config = dict(
    hidden_size=256,
    vocab_size=8192,
    norm_place='pre',
    qk_norm=False,
    bias='all',
    tie_word_embeddings=True,
    init_out_by_depth=True,
    learning_rate=0.0055,
)
Each number is 128 + 32 x the weight over its row's rms, rounded and kept within 0 to 255. Layers, rows and columns count from 0. The size above them is the row's rms in percent of the matrix's.

# layer 2 attention query, 256x256, rms 0.175, rows 136-188, columns 128-191
size [ 85  87  72  84  79  72  76  81  89  80  72  80  92  81  77  91  82  80  81  90  77  82  82  92  86  80  83  80  74  87  78  73  82  75  78  72  73  70  81  73  84  74  70  79  88  74  78  77  82  81  81  74  74]
[[ 78 101 129 179  96 112 125 182 128  82 141 108 194 159 152 117  74  78 154 114 129  99 183 194 139 120 114 144 155  47 199 156  91 128 107 113 119 167 143 146 105 171  86 135 123 160 125 125 145 121 139 106 169 128 112 102 131  77 109 120  66 149 107 126]
 [111  99  85 109  66 127 101 124 124 180 192 209 114  86 142 149 143 119 119 113 159  79 141 135  52 145  90 114 153  91 122 130 116 134 149  86  97 106 173 166 121 149  77  99 107 143 176 141 131 106 121 138 123 110 126 108 108  83 148 140 127 139 124  98]
 [127 198 122 121 106 146 115 153 183 108 153  46 114 131 104 138 103 126 146 114 147 124 147 157 167  76 193 114 169 149 139  83  64 117 131 109  99 116 112 112  82 125 121 126 184  87 103  80 145 106 100 110 176 129 165  87 159 149  89 104 138  75  97 125]
 [131 151 120 162 150 143 161 153 104 120  77 130 119 156 160  74 123 115 116 114 140 146 150 155 127  90 139 118 115 136 103 103  69  91 111 122 128 156 123 149 204 133 161 163  96 144 138 148 180 114 139 140 123 127 129  93 121  95  87 164 139  73 128  96]
 [112 135 111 162 143 189 129 162 180  95 163 154  89 172 146  79 162 177 110 147 139 174 155 123 135 125 157 106 173 123 211 141 128 142 121 142 172 142 161 150 124 127  76 156  87  77 119 132 129 142  62 154 112  80  84  98 114 109 117  94 117  78 106 152]
 [134 154 105 144 166 161 153 144 105 158  84  89 111 141 164 128 147 141 114  91 108 123 129 133  81 131  84 138 106 163 132  52  79  97 132  63  74 135  96 108 160  65 136 159 166 141 125 155 175 118 136 130 174 144 170 125 111 149 167  93 143 174 159 190]
 [ 45 119 170 129 132 138 142  99  92 136 126 108 123 147 160 154 113  93 139 144 192 130 158 116 202 120  92 143 142 158 134  43 120 181 148 127 137 136 144 182 149 125 123  86 138 175 121 160 128 139 141 102 150 124 128 208 136 123 126  89  97 114 131  87]
 [144 112 204 120 125 124 114 102 165 121 140 134 109 101  93 172 122 178 145 150 111 111 162 170 165 190 191  60  93 131 115 108 106 104  16 124  95 110 131 142 101  73 172 164 159 141 177 119 124 120  90 144 113 151  76 119 139 111  48 124 104 119 105  92]
 [182 146  95 142 150 109 137 109 120 171 147 117  98  91 117 107 151 164  61 118 165 120 201  98 117 160 129 148 106 165  77 153 150 128 146 137 102 165  83 124 126  77 131 174 128 136 129  59 144 139 134  75 118 177 147 104 146 169 117  96 165 124 112 140]
 [122 131 107  56  90 161 113 127 135 135 122 127 126 136 114 129 106  64 103 170 143  92 151 112 138 151  84 156 190 155 110 121 108 150 135  95 121 115 155 154  95 135  66 178 156  98 156 128 101  90 182  91 134 125 170 160 116 106 180 112 226 147 149 112]
 [ 98 179 124 104 129 175 142 164 184 138 176 129  35 102  81 112 146 125 118 121 123  58 111  97 109 124 176  79 123 108 133 178 130 124 139 150 117  97 128 119 137 153 115 118 161  86 141  98 130 104 121 105 108 112 185 113 112 132 128  97 133 146 100 127]
 [154 160 141  85  99 105 124 134 131  85 127 188 188 136 116  94 102 131 132 119 121 179 122  83 201 119  35  67 114  77 171 103 169 121 170 154 162  69 119 125 142 132 141 145 120  64  68 123  70  82 146  89 117 122  87 159 121 171 190 110 111 140 164  62]
 [ 51 151 129 134 113 148  75 148  98  96 158 185 118 130 164 123 153 131 162 136 109 198 136 138 140  86 185 124 167 126 189 128 112 194 145  95 176 112 153 111 129 149 119 109 123 111  45 116 115 111 104 105 115 105 145 111  98 109 144 108 171  77 154 183]
 [135 117 109 121 166 164  70 125 147 137 104 216 112  66 123 143 129 124 159 170  67 118 114 135 139 168 144 117 167 103 153 144 102 121 205 132 131 154 160 110 149 137 125 167  97 181 180 151 147 163 155  86 155  84 104 123 122 114 124 158 172 139 120  92]
 [127 133  89 131 104 190 142 173 107 169 136 195 141 102  96 151 117 119 150  68 124  40 125  78 160 114  90 175 146 146 130 104 137 120 104 164 111 118 145 141 132 164  74  68 101 114 175  75 132 125 120  87 120 121 200 167 160 113 143 124 126 171 143 141]
 [125 127 128  84  98 120 102 131 145 110 108 185 150  74 201 119  87 100 133 133 105 126  68  18 169 103 144 134 129  56 128 143 164 171 126 100  98 104 106 154 126 150 121  93 116 132 146 135  70 170 118 106 154 111 138 180  99  78 161  94 158 117 103 116]
 [173 110 117 148 139 169 214 169 132 105 157 100  81 108 149  88 152 176 126 123 131 178 124 179 122 109 144  83 150 119 157  76 138 105  83 158 124 197 191 149  99 118 150 146  97 113 120 122 117 149 121 101 127 146 136 169  82 125 146 120  60  94 107 127]
 [137 142 199 115 144 164  85 101 139  88 161  73 141 119 186  91 134 144 196 113  99 126 137 102 206 127 123 140 186 145  89  92 132  44  73  92  71 100 115 108 130 128 128 157 169 112 128 178 147  57 169 133 147 171 157 104  96  65 164 115 130 128 143 132]
 [118 119  99 130 110 125 107 138 139 130 135 137  85  61 164 139 151  81 159 169 136  18 150 173 140 129 129 117  88 109  73 136 135 145 109 150 159  98 119 168 138 126 196 138 111 159 137  87 163 200 184 111  95 172 118 143 136 189 121 178 122 125 104  74]
 [ 78 125 142 112  63 119  88 129 135  93 172 166 144 115 131 110 144 132 153 107 123 164 139 132 159 131 126  98 158  95 202 118 135  97 129  84 102 101 146 138 135 187  70 125 109 119 122 195  93 130  97 125  86  90  98 213  85   1 104 119 121 104 179 138]
 [135 140 145 104 146 121  66 129 109 118 138  90 117 146 152 144 159 157 147 130 155  74  40 142 117 112 173  95  35 145 168 151  75 156 149 155  67 113 133 107 107  78 126  85 138 152 137 116  93  86 111 141 146 195 120  71 155 126 119 154  86 108 103 108]
 [ 85 104 141 129 132 109  98 181 190 130 159 157 197 121 132  93 172 152 184 135 132 169 120 120 111 145 129  86  99 109 156 154  93 138  92 128 165 128 146 136 110  90  45 146  89  72  91  94 145  96 163  61 108  84  91 125 110 140  95 147 139  72 183 136]
 [170 119  97 155  80 140 161 107  87 162  80  85 103  69  92  73 151  94 133 152 175  96 155 174 125 177 164 144 116 126 113 113  92 101  98  99  83 127 167 146 103 123 164 101 159 136 105 104 190 108 110 105 168 145  67 149 127 148 112 127 124 143 135 152]
 [146 136 118  75  90 169 114 139 143 132 161 171 135 143 181 155 163 128 108 107  84 119 101 122 164  64 101  96 148  81 165 114 148  82 146 170 143 126 153 137 123 194  98 104 132 116 129 156  77  90 129 154 146  62 174 133 108 134  88  99 106 125 157  95]
 [172 127 205 131 172 125  99 114 121 132 167 100  73  93 107 135 118 137 134  51 137 191 112 185 120 133  99 150  94 235 126  80 170 115 105 144 116 134 112 152 115 135 130 122 114 116 104 143 154 152 128 148 137  96 195 121 111 108 165 116 121 172  88 133]
 [179 126 142 124 142 130 138 118 102 114 127  86  96 109  59 113 150 109  76  97 174 115 118 171  90 158 123 149  61 172 147 124  94  78 153 127 192  97 132 108 161 119 185 119 142 109 111 124 123 139 142 128 156 197 139 130 131 121 124 153 119 133 106 143]
 [138 130 125 104 127 125  84 107 133 124  91 119 102 114 102  73 128 168 127 131 101 115 128 163 159 111 138 160  84 117 141  38 192 172 100 177 129 107 124 123 117 136 158 135 116  89  97 169 103  63 154 176  66 176  97  91 132 141  90 145 104  98 112 112]
 [100 133 128 126 137 142 130 153  87 130 200 128 181  78  87 127 131 130 174  62 122  93 130 156 172 149 153 107 149 102 121 176 117  99 174 172 123  98  85 115  77 128 130  89  72 121 190 121 116 104 162 156 131 114 171 114 112  94 117 198 139 117 124  67]
 [ 65 154 138 170 144 106 131 146 126  36 136 136 201 152 122 128 207  87 165 107 146 140  64 136 147  97  63 167 122  99 181  89 142 110 141 117  61  77 140 124 128 140 124 161 134 176 174 144 132 106 122 114 152 106 130 124 113 140 103 180 108 132 135 113]
 [ 66 184 165 105 141 171 147 165 138 101 139 166 190 106 140 140  92 137 184 172 138 117 112 111 162 169  94  96 168 107 137 167 119 157 123 110 119  92 120  95 131 165 129  96  88 143 127 125 142 149 115 155 162  84 114 145  88  92 135  90  94 135 189 142]
 [ 91  59  84 136  73 119  62 144 104 160 129 149 168 102 150 131 114 127  93 143  78 152 173 190 132  74 167 104  92 116 140 156 104 136 122 161  97  58 140 151 123  91 103 153 120 140 138 158  88 102 155 134 103 140 101  87  66 198 218 174  82  84 103  86]
 [126 110 165 151 121 192 112 119 134 135 107 128  57 149 145 152 117 136 171 151 133  72 159 157 148  96  95 195  90 190 153 139 174 166 152  98 130 157  60  30 140 140 159 143 164 129 174 134 139 101 102 116 114 115 121 134 110 147 139  87 127 134 136 115]
 [191 148 139 171 180 148 110  76 145 119 140 132  93 126 130 124 160 165 135 102 167  94 130 221  96 187 139 111 122 131 126 110 134  30 140  87 152 164 131 131 137 120 164 142 100 144 144 166 187 106 136  75  88 163 135 148 131 133 100 146 114 133 137 151]
 [151 146 116 133 136 101  79 181 128 147 174 127 140 152 164 128 129 116  90 138 142  90  74  70  84  53 125 141 147 112 141 149 179 162  82 132 137  82 136 182 107 145 162 102 113 177 182 118 132 113 144 114 110 147 114 127 179  29 111 145 132  90  60 163]
 [112  62 109  75 103  96  55 168 196 114 154 145 167 148 157  88  77 129 114 120 113  89 133  91 165  83  93 139 123 137 163 190 155 145  95 140  75 150 118 137 144 208 161 168 127 122 169 139 144  72 160 143 173  67  80 117 155 131 136 105 113 139 157  95]
 [ 95 139 210 130 117 181 106 185 216 186 133 117  94 180 171 209 170 133 189  75 129 118 165 172 129 131 119 160  95 130 144  78 116 100 139 127 107 155 166  89 146  59  60  97 202 130 152  79 140 183 146 158  97 148 139 120 163 140 140 160 143 100 141 133]
 [117 106 129  69  86  98 117 173 115 142 120 179 134 179 165 124 145 126 137 125 122  94 143 103 159  81 153 108 178 107 169 156 154 145 183  92  89 104 136 132 170 169 131 147 154 176 156 194 117 183 168 104 148 117 124 112 108 143 150 136 115 136 109 120]
 [127 105 102 144 129 121 146 207 126 150 113 119 115  74 137 112 154 122  83 140 118 146 142 138 175 141 139  84 119 155 151 137 116 149 135 167 135 175 110  75 142 101  91 173 119 154  68 134 186 140 134 116 131 183 153  90 136 170 172 106 147 177 145 179]
 [ 68 115 106  69  67  89 136 176 113 121 131 167 196  91 165 120 107 146 101  71 141 123 101  64 101 129 121 116 126 106 137 104  96 154 135 121 111 112  82  75 136 136 109 141 115  94 112 158 141 129 159 134 104  91 143 133  91  79 162 175 139 162 166  95]
 [102 125 168 188 176 105 160 101 140 125 106  73 173 100 139 131  99 166 128 118 174 124 131  89 109 137 154 161  97 127 101 165 144  82 127  91 137  95 150  67 132  97  97 130 129 157 107 121 111 103 150 120  70 116 101 132 105 137 114 102 149 163  89 133]
 [161 112 126 187 169 146 122  71 142 100 137 129 107 111 100 110  93 175 146 118 134  52 160 192 109 152 114 120 120 121 151 109 141 103  99  80 144 111  87 142 137 189 233 112 172 167 152 160 145 105 120 153 161 157 143  65  81 137 138 199  80  76  99 162]
 [ 60 167 166  93 113 128 172 104 118  54 183 100 116 112 162 111 111 108 110 122  58  98 169 160 158  92 169 105  59 135  84  98  97 107 154 135  88 149 127 122 130 152 155  92 164  95 152  86 168 147 128 114 179 143 185 129 106 146 102 121  99 167 105  93]
 [177 180 183 168 217  86 118 132  97 145 142  79 100 125 117 101  60 126 154 139 104  65  84 150 103 133 176 133 150 103  91 101 121  50 120 147 123 110 121  74 166 148 153 142 111  88 133  99 164 125 131 170  87 147 123 188 191 152 125 147 119 159 133 165]
 [ 67  95 166 131 189 116 120 183 150 155 112 148  93 101 109  93 129  73  57 163 174 149 102 121 170 176 144 142  66 144  77 114 133 118 156 117 144 134 114 125 149 179 132 112  96 171  72 183  83 127 143 142 172 112 110 132 157 148  84 132 168 185 152 156]
 [198 155 134 156 109 124 118 105 104 122 127  99  56 138  99 166 127 157  91 167 152  63 146 213 144 113 168 152 126 111 117  65 163 121  96 198 159 120 116 183  99 141 155 100 123 113 159 106 101 105 103 161 117 106  98 157 112 116 130 110 141 123 114 161]
 [102 117 128 156 130 135 177 131 146  97 102 126  83 126 158 156  91 131 117 136 111 154 103 205 114  50  63 144 123 129 151 164 116 174  88 144 155 143 157 110 170 132  66 111 128 185  91 103 111  41 145 165 166 142 175  95 123 173 116 128  93  94 113  95]
 [162 169 134 107 164  94  77  23 122 132 101 106 195 139 103 138 112  74  95 130 148 140 138 222 117  59 127 136 135 137 132 142 179  97 146 149 132 140 160 175  85 113 121 178 155 177 148  82 124 106 130  89 119 151 129 124 114 154  93 114 132  79 147  83]
 [125 118 154 154 139 125 163 117 157 180  93 128 100 140  88 148 163 154 127 149  68 174 164 164 149 142 181  99 123 160 157 113 114  98 116 175  70 152 162 147  97 117 126 148 186 169 151 126 103  93  92 162 130 120 140 124 124  89 124 164 135  99  73  79]
 [147 154 115 153 147  75  97 140 133 112 180 130 116 112 174 105 128 113 146 100  48 135 106 134 126 148 139  88 184 116 177 143 151 173  79 157  88  90 184 146 110 181 148 120  66  83  67 116  73 147 190 108 148 118 130 162 163 149  95 133  88 109 150  95]
 [103 146 146  75  97 123 140 130 129 112 119  98  95  84  98  69 168 199 104 120 108 147 101 103 145 130 121 116 116 107 164 144 100  89 105  78 156  83 138  68  63 111 112 109  93 158 164 160 117 101 113 149 104  55  87 121 100 107 175 140 108 162 129 123]
 [ 68 172 102  83 143 164  77 174 117 156 165 136  71 100 155  84 154  99  90 105 119 121 135  94 156 148  92 110 147 161 140 113  94 129 149 114  75 114  81 116 145 139 105 169 171 136 104  86 126 125 107 201 175 159 155 100 132 110 103 137 141  92 129 149]
 [146 154 103 108 102 136 121 149 117  95 143 105 157 148  78 101 155 113 110 166  95 168 148 108 176 132 124 147  50 152 107 123 100 156  93 129  96 122 108 122 108 138 137 128 104 131  91 162 150 142 155 181 113 177 150 111 201 197  93 123  56 108  81  99]
 [117 131 151 150 217 116 100 118 103 101 120  87 128 123 151 149 140 123 143 117  67 181 165  69 106 141 120 103  87 171  94 100 140 113 148 184 114 110 107 145 180 128 172 159 117 116 120 140  69 110 147 141 143 142 110 123  75 168 141  42  74 104 179  89]]
# layer 2 attention key, 256x256, rms 0.172, rows 136-187, columns 128-191
size [ 73  86  69  77  69  69  74  76  81  75  69  71  85  71  70  79  74  73  72  76  76  75  71  79  76  74  79  76  71  81  72  67  75  75  71  65  66  65  78  68  78  67  67  70  77  79  65  72  81  72  75  74]
[[135 114 107  96 117 162 165 159 173 127 116 104 147  80  69 134 154 115 151 153 149 122 100 105 108 178 114 152 120 163 148 135 122 153 106  61 133  69 116  82  80 128  87 110 109 114 165 146 132 122 177 150 149 133 122 147  65 164 141 128 127 138 182  99]
 [163 136 134 109 112 149 163 108 104 115 139  97 152 139 131 108 103 159 143 129 127 132 150  18 184  59 151  76 140  87 172 174  91 150  73 100 174 114 172 133 123 173 136 166  99 169  78 173  86 116 141 105 171 147 119 178 115 145 147  72  78  70 154 118]
 [161 107 145 155  89 181 130 137 107 116 132 176 135 130  90 162 127 168 121 140  85  47 149 113 130 171 101 122 121 130 151 128 221  88  93 173 131 163 108 130 144 143 122  71 107 128 185 120 109 140 137 153 119 134  79 144 126 144 154 182 143 157 168  95]
 [119 114 109 113 123 151 123 141 154 157 190 113 154 135  77 150 114 134 111 131 139 157 100 137 137 129 105 141 166 167 141  48 183  84 122 161 175 141 150 136 110 122 112 160 156 151 140  90  82 136 174 114  93 121 138 151 116 137 151 152 110 150 108 134]
 [ 70  96 142 122 138 153 127  85  73 136  87 101 142 134  76 152 146 115 102 122  99 141  96  77 118  91  94 109 121 128  99 110 116 104 169 168  79 111 127  77 107 125 162 122  99 115 129 140  85 166 152  94 141 146 148 122 162 100 146 197  84 186 165 120]
 [103 127 173 127  92 134 106 108 133 143 143 176 140 210 143 158 127 130 140 163 114 149 112  87 160  99 165 146 114 119 130 120 165 142 168 171 183  79 168 124  58 120  99  96 157 121 116 147  91 149  66 125 122  92 152 195 121  66  76 100 134 178 115 152]
 [170 159  98 100 135  91 164 126 122 159 129 182 166 136 143 134 107 168 134 119  58 168  95 112 100 125 151  87  82 137 137 197 140 143 154 122 155 168 162  61 105 127 113 129 135  92 125 146 108  86 151 148 131 199  93  64 103 133 135 121 148  98 169 127]
 [128 139 118 130 119 133 127 142 114  79  96  55 175 145  60  81 169  84 162  84 153 101 121 137  95 132 107 180 135 139 103 131 125 130 208 109 165 120 161  76 157 160  98 103  99 155  93  74 111 178 187  93  89  59 131 140 162  93 128 141 123 125 106 139]
 [125 116 196 164 136 104 116 128 127 129 124 115 100 149 110 128 163 137 148 123 128  52  56 189 111 150 170 146 118 117 167 104 167 100 112 178 173  82 161 118 117  96 194  89 116 106 164  91 174 100 167 205  76  59 122 133 184 129 111 133 159 120 129 133]
 [210 171 123 210 114 116 137 148 130 142 102 147 139 179 222 128 110 120 145 145 129 197  74 110 101 113 166  75  92 175  99 176 113 119 199 167 105 170  81 152 120 124 175 129  87 115  74 183 175 123  86 167 183 191  65 122 105 179 106 118  55 121 145 151]
 [167  44 165 123 181  79 139  61 105 109  80 165 194 127  86 149 169 127 137 167 143 139 115 176 125 119  76 180 144 175  71 123 103 119 116 116 108 116 121 136 148 167 188 145  93 166 138 161 137 134 178 141 127 166 109 146 171 101 109 152  75 114 166 118]
 [110 117 122 104 130 154 171 125  75 200 128 103 123 143 168 108 115 167  90 113 121  68 141 163 105  92 171 163 115 139  60 187 117 129 112  94 101 196 132 144  89 133 107 185  80 176 183 137 205 126 119 176 163  48 127 138 134 148  95 129 132 102 123 118]
 [105 144 107 124  89 166 118 152 125 137  90 148 147 166 163 112 115 165  99 148  92 129  91  63 106 127  87 108 156 100 157  99 106 113  91 152 108 111 170 144 114 134 115 139 121 135 179 151 106 151  91 118 133 134 153 116 108 133 114 199  89 165 139  88]
 [ 81 148  81 101  75 131 165  93 108 121  54  92 139 171 116 126 133 127 120 103 166 158 184  57  92 137  65 138  71 116 155  99 130 140 135 119  79 157 104 175 111 181 131 107 141  48  97 144 140 142  76 150 102 137 125  97  68 123 134 127  94 118 140 148]
 [103  87 129 114 112 122 116 131 172 101 122 120 159 130  90 206 134  99  98 192 217 134 109 172 116 163 167 125 100  90 154 122 115 175 185  45 127 157 132 144 155 118 163 112 136 122 116 129 169 169 170 171  92 119  89 115 143  86  97 132 108 140 136 119]
 [108 117 174  97 116 128 132 156 109 126 173 146  83 166  85 135 128 199 111 195 120 173 178 115 126 104 139 108 139 179 164 125  72 152 133 151 204 164 179 145 157 103 113 172  58 105  87 172 136 143 163 106  89 129 110 113 131 181 117 155 104 110 108 101]
 [104  86  55  99 120  78 143 134 135 165 114 146 160 125 141 157  86 101 194 126 123 118 151 104 156 141 120 160 111 140 100 147 151 104 182  91 105  49  75 165 136 145 116 103 150 143 113 185 100 176 154 111 149 127 136  85 155 112 141 145 101 108 190 137]
 [137  89  78 145 148 101 196 150 132 124 145 198 101 111  83 132 133  79 113 167 131  98 133 161  65 108 146 141 163 118 122 171 138 196 153 129 113 153  78 164 147  95 100  94 123 109 129 110 165 186 154 118 132 148  70 175 107 191 168 151 136 140 162  66]
 [171 133 170  86 150 107 179 142 101 101 141  87 166 137 147 112 105 150 115  62 164 190 105  92  91 135 167 130 135 191 126 113 169 177 116 158  73 139 141  87 144  76  74 130 135 122  85 173  83  55 120 133 166 100 109  90 150 118  88 103  88  90 169 151]
 [148 137  79 158 132 177 188 163 120 128 117 172 180 191 145 146 106 117  96 209 131 133 202  55 120 130 147 129 139 164 134 175  94 137  81 117 112 147 146 101 121  81 117 138 106 137 106 192 148 133 105 118 166 179 170  63  87 129 167 148 142 133  69  91]
 [175 116  74 185 173 173 164 156 153 107 127 173 120 103  70  94 156  81 132 162 136 155 201 115  47 111 140 155 197 188 118 178 171 133 109 131 133 163 129 105 173 150 167 120 151  97 146  84 115 147 164 123 113 138 136 139 114 143 136 120 153  64 131  94]
 [132 167 104 134 129 147  89 129 130 119 105 123  94 148 127 107 128 107 202 141 111  86 150 150 142 152  88 165 125 127 132 111 138  79 137 180  74  55 117 113  85 103 141 122 163 195 150 107 105 162 121 161  89 134 106 142 145 106 191 115 162  98 112  82]
 [145 119 148 147 133  77 164 175 166 178 152 123 168 165 145 155 124 102 160 112 136 104 129 135 156 133 102 130 164 183 162 162 182 107 115  99 124 118  90 147 170 120  61 169  71  83 126 174 140 122 123 132 109 145 175 101 111 131  95 159  86  96 144 145]
 [ 97 139 100 132 137 132 113  89 107 169 119 155 114 110 150 112 141 159 177 141 140 189 164 107  79 175 198 127  99 151 148 138 137 206  24 133  71 144 108 142 128  98 117 153 114 140  92 129 133 129 161 139 130 216  75 136 128 152 175 155 172 155  95 136]
 [ 25 113 106 135 112 182 188 116 117 121  72 167 134 120 167 142 142 164 116 170 110  84 113  99 161 163 113 125 109 112  95 151  77 116 151 148 200 120 111 119 202 151 132 137 157 147 174  62 151 143 129 100 110 120 189 187 194  91 147 134 123 112 132 137]
 [ 64 136 132 134 117 164 165 142 115 130  50  82 125  67 154 117 129 102 168 137  89 102 106 116 147 149 132  91 168  77 145  79 129 178  88 114 153  99 134 164 111 146  70 145 115 172 117 152 162 144 143 119 129  64 138 140  69  64 137 136 155 128 151 185]
 [161 192 156 144 153 129 173  96 134 185  78  94 113 115 152 130 145 135  48 155 132 119 139 178 141 136 135  95 152 129  47 159 124  88 114 133 113 168  45 139 121  86  94 192 119 168 108  58 128 159 128 123 125 125 107 156 106 128 172 164 103 172 130 217]
 [151 104 120 113 123 132 101 109 124 148 110 109  91 112 130 109 124 104  54 123 176  72 101 124  52 133 106 170 138 112 120  92 144 105  81  74 108 130 157 140 166  79 135 159 188  99 114 133 100 108 110 180 129 151  66 115 120 123 138  98  94 173 120 175]
 [114 125 111 103 121 168  93 152 122 130 113 191 128 136 206 100 102 115 118 165  67 139  85 153  80 183 179 106 159 107 101 169 121 168 123 117 195 159 124 152 154 131  70  48 182  57 123 147 120 133 148 110 120 131  92 119 105 107 161 122 124 123 110 162]
 [129  89 107 114 118 176 107 142  70 138 153 167  99 110 154  99  87 126 128  88  97 219 141 165  80 100 161 137 161 129 134 124 151 189  77 156  95 162 149 127 127  81  77 121 111  82 140 153 148  94  83  93  73 117 132 152  86  98 141 151 146 127 158  42]
 [143 132 176  63 168 114 125 127 138 156 101 122  67 117 187 108  96 138 159  89 132  90 105  46 139 162  83 201 172 111  92 111 118 106 151 138  93 104 109 156 109 173 147 132 143 210 128  79 152  93 101  76 128 117 150 160 141 103  88 131 132 126  99 137]
 [130 137 103 168 179  90 122 168 125 159 155 113 114 143 128 128 127 101  94  85 124 197 134 141  95  96 113  91 118 117  90  97  98 139 141 139 142 158 153 179 141  81 123 143 112 125  75 139 146 127 124 139 136 138 154 102 113  70 128 107 125 114 112 173]
 [130 149 132 114  93 118 225 126 133 126 116  82  93 108 100 101 219 105 115 117 136  91 126 122 130 125 114 158  83 124 150 105  69 182 112 123 151 109 182 145 111 136 142 155 125  63 123 153  99 193 126 131 138  91 102 113 121  61 165  88 118 143 162 176]
 [ 87 113 155 149 165 109 147 129 151  90 132  76 171 125 111 163 103 152 130  66 126 112 186 187 144 144 143 129 131  92 129 141 119  95 153  78 172 165 110  53 148  73 130 168  94  62  79 160 103 137 230 163 205 111  99 163 108 120 171  50 137 168 167 123]
 [137 159 117 192 130  91 156 111 132 117 113 118 132  75 124 176 167 161 146 132 142 154 148 139 131 128 136 123 142 150  96 139 110 118 179 135 135 107 181 184 118  71  49 121 142 156 137 161 120 174  85  97 121 156 132  82  57 120  98 151 166 114 119 100]
 [110 127 115 103 140 105  78  62 140 110 134 179 157 122 120  49 115 111  94 138 101 142  79  62 117 145 108 122 171 148 158 143 162 157 155 138 136  81 140 137 139 112 173 153 106  85  76 171 137  88  75 136 149 106 120 151 109  82  80 162 155 208 132 126]
 [ 98 100 130 188 142 126  98 193 111 158 142 110 206  60 158  94  74 118 145 138 122 142 159 122 119 153 111 165  58 129  90 163  99  83 169 164 129 117 138 131 119 144  83  99 139 172 120 144 139  92 122 128 105 151 180 111 143 142 197 129 151  48 163 172]
 [145 158 173 103 141 104  32  78 135  75  87 132 148 179  65 147 112  70 138 160 117 145 121 174  61 145 134 182 122 183  52  58 170  92 104 106 133 108 105 113  96  97 155  86 141  78 141 162 168 182 117 116  65 131 102 124 112 113  56 169 144 120  83 183]
 [140 122 134 129 156 202 126 136 111 111 133 132 105 102 160  88 130 114 185 200 112 122 157 162 167 108  75 110 115  89 138 174 102 139 137 165 111 137 160 148 121 127  73 102 116 174 116 127 107 127  92 109  99 134 104 134 127 176 163  84 133  90 176  98]
 [142  99 131  85 154 150  40 146 132  81 175 146 129 157  99 135 116 152 103  60  74 144 103 137 128  86  63  91 156  72 156 141  62  80 122 152 114 159  82 137 133 212 137 133 135  77 140  97 190 146 103 111 102  83 169 161 131 123 126 106 117 124 164 124]
 [128 120 115 101 112 117 154 197 174 136 133  71 151 124 170 180 154  93 150 157 127 169  89 123 132 176  97 120 161 189 135  93 112 113 168 169 153 116 173 136 133  96  68 124 154 137 111 161 161 123 142  95 141  52 119 157 111  81 167 101 149 162 134 114]
 [197 147 130 221 100 124  68 182  80 142  96 122 115  85  81 130 117 185 167 159 161 186 112 118 140 175  52 134 195 129 132 155 114 128  93  88 149 115 140 115 155 129 100 125 141 119 146 127 105 106 137 128 123  95  92 152 158 165 133 162 157  92 114 106]
 [113 139 111 104  86 210 143 147 204  98 166 142 161 109 160 192 124 143 136  83 151 162 121 159 126 120 121 141 131 137 128 153 149 139 137  47 149 168 102 130  99 135 152 105 134 148 130 127 130 161 116 140 129 163 125 132  73  91 143 113 153 102 133  98]
 [ 90 173 131 128 120 166 164  80  95  71 146  72 117 138 130 133 166 136 140 164  21 137 100 141 147  54  99 100 147 180 154 162 134 169 106 105 114 144  83 129 161  61  48 175 152 105 161 150 172 122 112 101 139 136 173 143 133  99 143 143 104  71  98  90]
 [ 98 142 127 159 191 133 188 177 162 108 151 110 127 130 165 184 132 163  87  85 206 131  73 139 100 142  94 137 104 109 138 116 126 102 166  82 109 138 144  96 168 131 165 132 138  94  94 117 220 170 190  92 178 106 141  97 169 147 106 117 153 138 137  98]
 [106 144 151 114 104 165 111 172  93 159 166 119 158 107 143 135 178 101 139 149 102 113 138 140  86 175 140  57 210 136 133 117 141  94 184 108 106 103  79  78  91 128 123 173 135 181 129 117  86 147 124 105  87  82 153 134 149 140 113 153 162 100  89  82]
 [146 121 129 164  59 149 167 153 170 148 127  95  88 131 212 118 126 172 140  85 131 130 130 112 148 229 161 109 143 135 158 125  84  99 124 102 146  84 117 151 119 151 164 131  75 137 177 154 122 131 139 130 140 128 115 125 126 117 127 155 121 154 151 124]
 [179 140 101  91  98  87  93  72 116  88 151 121 182 142 124 103 142 142 172 165 159  55 102 111 118 118 106 163 126 157  77 120 145 107 146 138 157 143  93  57 164 162 165  99 127  94 164  89 141 153 108 148 136 132 101 160 149 145 151 132 177 174 134 166]
 [ 88  86 124 140 111 178 141 149  94 144  88 106 121 113 119 142 152 133 111 100 185 136 132 164 128 168 115 172 111 125 133 173 113  90 185 168 165 136  92 110 130 144 154 169 169 194 145 120 139 138 131 113  78  95 160  89 108 130 105 130 143 103  93 121]
 [120  94 112 147 173 177 122 124 134 115 133 144 115 167 130 152  92 127 166 154 132  54 111  86 104 127 147  93 155 142  91 176 146 141 147 170  89 152 100 162 164 165 153  79 154  94 123  91  85 179 121  74 118 163 113  92 114 100  97 108 146 123 135  94]
 [135 130 150 120  69 140 135 101 122 143  78 142 157 142 127 141 108 123 194 154 120 159 134 116 145 109 122 122 185 138  98 153 130 153 146 138 125 149 130 127 116  57 107 119  80 121 128 195 160 153 166  94  49 143 187 160  74 125 127 156  79 221 161  96]
 [131 149 144 106 173 121 118  98 133 158 112 176 177 116 171  97  71  97 201  93 187 161 122 176 121 124 152 111 177 146 109 164 188  70 107 147 113  85 126 100 115 103 132 129 145 139 146  76 109 119  60 139 170 168 133 127 151 200 139 134 190 164 114 149]]